{"n_layer": 19, "d_model": 256, "n_head": 2, "n_kv_head": 2, "head_dim": 128, "d_mlp": 256, "vocab_size": 5777, "activation": "geglu", "norm": "rmsnorm", "norm_place": "pre", "norm_eps": 1e-05, "positions": "rope", "rope_base": 53600.0, "rope_fraction": 1.0, "qk_norm": false, "attn_scale": 0.0884, "bias": "none", "tie_embeddings": true, "parallel_block": false, "init": "orth", "init_std_qkv": 0.0392, "init_std_o": 0.0, "init_std_up": 0.0392, "init_std_down": 0.0, "optimizer": "soap_variant", "lr": 0.00367, "lr_mult_up": 0.644, "beta1": 0.95, "beta2": 0.95, "lr_head": 0.0101, "grad_clip": 0.5, "warmup_steps": 200, "schedule": "wsd", "decay_fraction": 0.674, "decay_shape": "linear", "final_lr_fraction": 0.05, "batch_tokens": [32768, 65536, 131072], "seq_len": 1024, "doc_mask": true, "train_tokens": 229100000, "steps": 3560, "dataset": "wikipedia_en"}
Each number is 128 + 32 x the weight over its row's rms, rounded and kept within 0 to 255. Layers, rows and columns count from 0. Numbers have three digits each. The size before them is the row's rms in percent of the matrix's.

# q: layer 14 attention query, 256x256, rms 0.127, rows 0-24, columns 128-255
# k: layer 14 attention key, 256x256, rms 0.126, rows 0-23, columns 128-255
q0 087:126121112162091119136117190185077140134167152120112197144175152174096184156150200106154102158152145084127155096148157165110151113135054098143186126068152054098107153168165116153119125165129166151106152136145170143158138110139121198155151083115118099138115098192166153113123085128176161159145137143133174185174169176073142146096142077137143137078154133126126131094086148102146176120111
k0 074:136137137107158090146114105088192140085096140213090119176142152188166121160110112128071166065097103188132130148078108117178116140132159117101128083117111148143139129089093124097158096103150118149142157119115079156132139160057094088122134204174145141166166132094146089153142106123050153106161138140114114158113085100127143158142165150144111082166168160125091101145110139130141127125118
q1 077:134109177172139124140133120129138110124128121100104146124161165110126160114048149142167132130202114132146110121139021058137062143155121084095104162085166074055109074109206132182074118148099109159122090114158163143165095118133151140126193111158078066077144147117153124137159144116106151098086164080136186133091116139076177169136106123163154146071091175093170132150123148161096108165103
k1 073:128125150124140155080129164111101164142108090136135147141120141151170123084164079171152153086106111111208120087070147038153151180125124115100157145106083145155115146139087135130100102135137103101105134163113107132149117156081135146125102177184129147165076070136151104161081110102142082109129127157083137150108070146114164132112149093167192082132139047149065125053106080138084109142115
q2 077:142117145068140113088156088141148122128148141184143092086126089101137083149107088070096110133137130144124114148157132197119112136123163120137092069203086170131142108081110136107181089101170134098107173119129093106098167105119128184073114184149123165155090055170101145152094138155140142132096177146155114101134125109176077132070126166148166077185133120128101127070157090114112149154164
k2 073:144132125182116106187143168151129135124108092095195130114088132118066099163086107162127166119104114140069183136160183077143195082108144139122097148094191142148142144155102101163136111124086136151151153101135165129149123159144128107163138127079084073065119149098120108089151101143142154155160116062126154136131180093144130066145048128042099195104135161140150150147151139119161117143118
q3 077:111178115118144084162115173173096144164102157090127128127154147104112138159132137090129087138153107108100172090146163114085168101140093121156177145096103103104144098185156146117130107136134126107143138123118121103124167170139139097106177072124170125198123141096113137143118159115159186145151139156110140159176136157106152177146164097130145117122120143139152104072170119157078159090153
k3 072:140134121191148091100143081177162142119093135206024150146126149174158101154128121138056138143109148212113108120120089153138094144101103159086132091068106093082143185111142166151152088148162118099103153108166117124120113153068122177113150169125130143100139124159093165172161108115065115177146188138152094109147118124127142122082113098097170068115181154126102111117159136176146101134115
q4 083:109121112034135103087160091143144133136173076142120057128106092138164065149149067103106121137086123132114140151121164168108144146087151153139079139169172171188156139108072175061111138105156101076098104123105083093070170103108116139085103145159134158130101105113103156122091163114127068153098148116122102164139113120172065129121120130118188116161131126119120104139169094157132110175142
k4 070:135113130132119138200153112132096176160126035131166133119135136094110171107116157085157128128115193154050132183149136123111131119156173164103124130124154123083104164209117071089118127114099126191103175107097154211116132177169168072134153093136128108084123161115124153141129130139162097125140132111133164114127132104079090081097077096133090112119103178147187163168135166102123156176119
q5 081:115155097165136123102146175125118164158113141110074188135149130143120166195141112111116085131186107128124124116125169129104151082139094151115161135108069065091084140161123147111187130104107160148195141104107129110140121102127115132145134100131162118168140027118083128179095174130187139198066140178104173125188111155123108160069164105157095083064124120120127122082133130105118163087153
k5 072:119146140130107137171113102133187136138128147165099082154111101130155116169136100136101136114083122162099132146162088131161133105116154112123155124135114158151142153134142137138100081107124133128075140152101147190144134190110118186103164147117098148148136133098161105152164036119125121113142177077179039145107044068161148138141127073097202101121166154205087119107123145146112079118096
q6 080:130155044187091124108119208177111134141120132141101171113183139172123143171173174124129129145148105107089146117140115115158109099100092095122162128090132087098121175154119135098126153118134104146130147195136141140194157160148098121070143129139163100183145053131126140131130151118206163161113133185146128169202105149114129121097160124093048148092110139115091143153140139113077155136125
k6 078:132129169114126106221183061165114129156116095173143122169122206156196110164111119104065097171116100129106102128120148121081096121161135132110128080158120162094136186128123109213162109111176134089176119148120085145151075097150116117133160157122146178110152146155132140126154144107107169088174175115082135085152165141192148162192148111141147132132161166130110130132113121157111075186121
q7 083:194119159197101106118089151154101160143094154133129132111125127137106128121157198149102133153181165189176108145128125092126152045146098140092139149077185104090125125127147146122094103171078147161129064120089110156180126148128105102173137093125090088113185171151145110136176120114097125115140114108164120140168132116142127147127122099126100138060129177116131108191152159141093111149096
k7 077:172151030117138144093195156119092095166123158109105144143160146132121120139180125114145187106079084124141149129102070135126191205130111097169107101100119131063152170116181136120103153124176106161108136132168138178110133132145128073107140188111123159199140098148112127140089139140154166107137127126123107146056097133115113064136173159181140160168065083154142130098066090077083136114136
q8 081:139142146095111142118118088148113124119140163108060158094138172118134179173137182078124104162126137145085088102147169193098140092083099135161138146190087129119156091190113103086183125091131126108121154195092107096113204069147096084105184149169114094156119039186119160099096175107122123150066091168142172172156176147104096170138135053166100130125152103166118151074140125068053183091132
k8 082:115129115216096129150119144126161143139146106182134150174175123139161126157151077156078154108109121190116182117145090085176126113157133141091137121079118118084183164134151139154102082125109173139109194087115097174107098170078095143110177105115097125147176119147140112163133102149070156130182163108161071107142115124155182117112083095128130108121134153158080100080175128161172082100104
q9 070:108145152128126159127155205164104151077113139111079209135181122144103172103130172128120102089138092089139085097160183101073135145142072123093161139076110089123111128222158184173169109144137193128119118127078137129158121079137119067149146061148103140139187136172118126089136154133216136147110179125117149119138132150101147135181182103098066146080109119116096118086124173149147196101113
k9 073:142113163153157153096144062133112139154124125159053102122142143122144161143142099168098174196108082135096127086147076123142055171157108092102160067143094092174152140135110121055107109110180113151071145117143108140126107114077159183119164183149121159124110136150081084196112121122060114148109084084112098163126090089133199159099137103133174113117169109144105117090077144144174143133108
q10 083:104105143181124095155120155162146164093103113145158129142115144154087115091130161137140083166096151104150074101113109104194123076116120130095158162106182152075171149119118094175066132203156073144162091142108123177147077158097136101154145052136104067052119195116142103115145141183147157126201103118170149091113131135130149120121149133176124144151119139146085152109100117137167101182091
k10 079:133190177123094136136151146131048160165197089099171147098135131106102111127165161110101153117116148111100194149129199156179126128121134099139114132104047116099084117160114152084141122114044183149114106105116149138099189170141109148149124105142150170148117057134106171091046144083117117164088168144130169137148153134083123130108129121113096168095088104106171117131154156086102139086157
q11 077:154124089061137084140115048133154102148155128128168124126067139130165104107099111081126134119110149143145083087091119169164122139108152061098032111188172214158142065126115133095137105136142107105121129138100092140124122203135128123143135206108120089101111142115107168145117172128138135098144132084099089136099143130149044087145115152127133116171168135110151091085108091117110092127117
k11 076:090125101148122169161153156146110113166092086143189120119120147119094133143089095132117109078126134147123152200124152124040169084102170156107107140147124121106104110137119121147112173166109126183150129086122164117156121135156106171131143095096137102178148134153099193117152112165101159145096185102137159134173123166097108131142107154135061136088102166119140147166160140162146108114096
q12 091:059154147181105092109091154162135156122158135060141126101141154172130156148127152129135119182181150139088146117137120132095162075130015071174128129157123090090097129149158128131143134077099112117103140085130146142115195053108068162139181124118150119189133054141139095117152143098145132179118139179157165151197146123141133120082165133142106116089129159144151141108125132085138192083135
k12 090:158150076166133204143159145112130127183085191138114124172117123139193066119141153161171135072069129111137123065091177111121124147122180118140135146064149121157120200126142093201195172104110112118113166138149157123122074150143150105179078203153079126103145147119090127151134134125059167149124133139166156163110147132104116160163151145117161158102140168130080107077115145179142082130113
q13 080:087124118144146078140129148166075159167143193062126134167145178131105149095175176146136151126118104074132126115165164089155143136118142107143149116077087103082094155121186127133074170191063141131180096134109113127150077123132144100158149098089121110115119148194087125210116139132153139065169097059097116106116168150139164148137127128115122193082092149146101131123134146107091124124150
k13 075:159173162169165108155118134139108136151101125101077159146092103168124119162155186141109039157176159148138148098066121176172142142135084122119156164123115144114117169091119149141109132161165170135154135105185081140143128067140122167170171121173096091144202096139170195152094147090115115120135142135112139153133154119131127188080129109165073152145133145104134165122140131117148157166085
q14 067:137141161092149164147166091087125108160159068195186088164126101085127102163056102091158134153136169167109120150099114176133129146112153121129142131174152105135211112102124186105092115108127138066166176124150108055108182099104109157124148157131166140071080115187162120153092100150129172165112162117103116164129096111140097119103077142110134147161161158138152175124128165147129137100147
k14 070:054095095103130092095109194140174053123124146160164147150138148139138134197142051087091118083135106117144156099110073137128131081102135128209126187086202126141159101101147144140112065107111085075098168152084121134175141122109120105148115107140128114157123148168126129134139092140164128130124085072158125096201187093122084109133102096148181139150105080094134143102178084176150133115130
q15 096:126171144143116131084133169164064153115157138086088157084185147125125163148151140103105076097138104102092169153156135130070118113100098148143172125139048118141118132167163131116163146081147150158106148093112174084097175091150122132108209098110121125146163058121151111097111184092155149142057104123112144178208178152113133165111186107127096133089125152085124121105168140085134170070161
k15 082:103117115126160111147125061147162138170126159180071117144145172151159157051115132112107169157099155169126119133108146158181131145161147101080158072123129070125095157114155144141113086105121129065136140117166132154159122172100144156185101156176148128110061164123107151123177054103060125142164136124114128129077099128182194119114111122106160113161207151184057088103073081159161109162107
q16 090:156105139128148148120117142089157126107125145125103123124117114142095119114094143112109157119117171086098141126100142099192118193158133146107114145112122147132096151112107080144077109170136091104160139086131100137131041189138156118131132128130121107118157205128125177191124122123165114116182094109158114068124143126099168138147074131120146142165145137141110140180083097161163128183131
k16 072:139142119151144122139153119131105132127166086099141129099138116141085126115106164121143128135165077252130180142212144139110151114053153098134151149161146125073168110142108134123126143143119153145156136087115131095093132078154104152079108088113135156118111053140141131090164121090133142105110217103069178112111098139097133096110150112107099126116118092112201124100154186113052143102133
q17 063:189080120079080103130098150109129098149172105143123087155089168111120050142096100116159134115110108119178211156079139157125120163084162090131113128238154172131156098147092156159144139145150104061090119105098106133125141196085110112098167130128120076149081144132132160160106147144123090175110120085105119144132139065156106060134118091105183158171136162144133117054131139123128101129126
k17 072:105142125151144099082186092138125139165116145192157125132152125122123147105102102130076120137163125135182116149152132093078131119165154213131132118152102142081133146134132120152160125128107152151117063181144158162148096107161188191087146118119127074150147149090124146125156109143182108096143175170172112105121098139120111125100136127137111112105100150141149124096090157205099085128098
q18 082:137071132066173095127157088173150115145151169122143119147090100094177127127053128152136147121122119103186108083112166160103124186145177124088119156136118143140111128095140057104073112145162114058169150168125163084081135180160056133129098099120103133075080158091121119150084124142111129112106157107127141116068147092075080125051103122102177122156141113094163125103081101131134156154165
k18 078:120150165204174138126079088116120137160091110105089159161095109059095179146159164138122164180120138149098123101137089083084156112124146131116132132114108099115148150122187156153179118140149154169116159110083134201179074093114131100066135220093059128090137102184119127135159146131154126094154144127065160090148145106171167145098101129155113167158115115157161171181154119147115102134121
q19 079:132153131095126112164171167084113130094160099161157151094149179162103159120094120079126152077113110152069185104096134157093150119094164109114143160130140131090136159097120166123137184075149106125121106167151136122134169071092104104086113147145184066130178119163141175141078084138166131149107170111102186154153132129105167167119144090092168107164182115145102151135182132091161160114153
k19 082:130169095154129158107110068092126079191098148134135178167172128146175175158117095099130116240077159151176130115175070088114173098185116133151122096126151144130153118121141114108147107115149102147169143114129115114149144157149125130149144134147119175110101172136136137175176113124095145153161206128174082119115133116172153107140141129135099126163154139174109109177104110099105117157128
q20 077:155078098079088124105098116169140109164137074117105081148142128116091114148180113151131129122112163162156178142144111226150118145132122125139113139231169137173141145201087139084148154134155159089113157117073093077111116134041120086149122109156116172110132071138137133143094111094142097150154105138137082129150156115132078163137119088124110108120192140147172123117132127138193120100168
k20 088:136081137173138104082131110153125133177141196155102128170123147099102142102139103146090186121114155136154149147127116101163143113152171174129142061112126101120087117078144067154157082079132135096134104117162156119129112172138178179120155150138130090113099166076128145086173132131110108112145113087083136131135134106117141113119067205130083118132149121133111167192112036176135175148107
q21 087:094111088119085143068144155108149182204089164075089107104112110122178138139159144109109132111126119191137057120097204164117161059105120130141140141095115085110170141193123125109161136091112110118125144133092119102080189127140102216104167128163117175142183072114144108122090193175149125129078185168144177142163097139145125103145097102139127094092109167106168169097194117125116117050119
k21 080:173145143203107136140113109124097079107128135173142135222122096090130140121112148125148116082172163146089103061140124135121137123104073105124096120144091167227117143061146178151177170120120159153084093087151160117173100170149103104138132189131108074113144138088116091088123101125127099135108095121083059148181113135157129203132119154124170162132118127099093082077129119171153113151115
q22 089:165155171071163128108130108143108098153090120128094086134170109102161184151200113129117170130109134149151118121117103159110092167095112174191080116087171152193165074139200134071190165037164140156110157090097134120077147086197102164071149171129123135157132067130124119094143183085088134151071181137113133134140126122089136144136120119148123151134136134141153141094160114102104145106154
k22 085:107120125165190115098080105176146102085134170124143134118134151131154088136115186173157107186168128144135084145126127143150108159215155095099162094127105103111102174105200142127139089108140099131109148123151129170137095089067145111149155099165128162137182159107148101117134136116132140000173121119091097129174171137174131160083116133141189112100167116070150113130135129144147122166126
q23 081:160096108145101122099131119136119162098048133118122147144175157116126114141170126110094120092144112141158143096120095076034061103140084153152155118115145153191147089143148171108185115098080110190105129125124149117158161092161099138167170146129096158159137093094127074172163168120128142116055133153107149134146122166044134098112202127090051113073103121083174109099137100171082145096186
k23 091:093105158160153174174149099147133094122119179157121096203121139094167182147168064106066147191093146104136096149154084139123127094172138170125147091123130103151118196110151126163123157139232126149104115176129145135123112117075150101121187107118114159131123179107140127086208142132180131080193062147146095098145153117187129135115100079137177099141129162162163158154117102116159147139109
q24 081:128068112134185161149145118110183133140113141129177156152154146154167112105121150139143182139160143120143083111069120109161095136137122167031099158122147134147085092118101096152049074131134130131161132132153102153100102160168184191139108132149102099140122177098109084183131169177119115144121144160195122088089095154106143102088089170101093165130119149142189139112104108126120137185070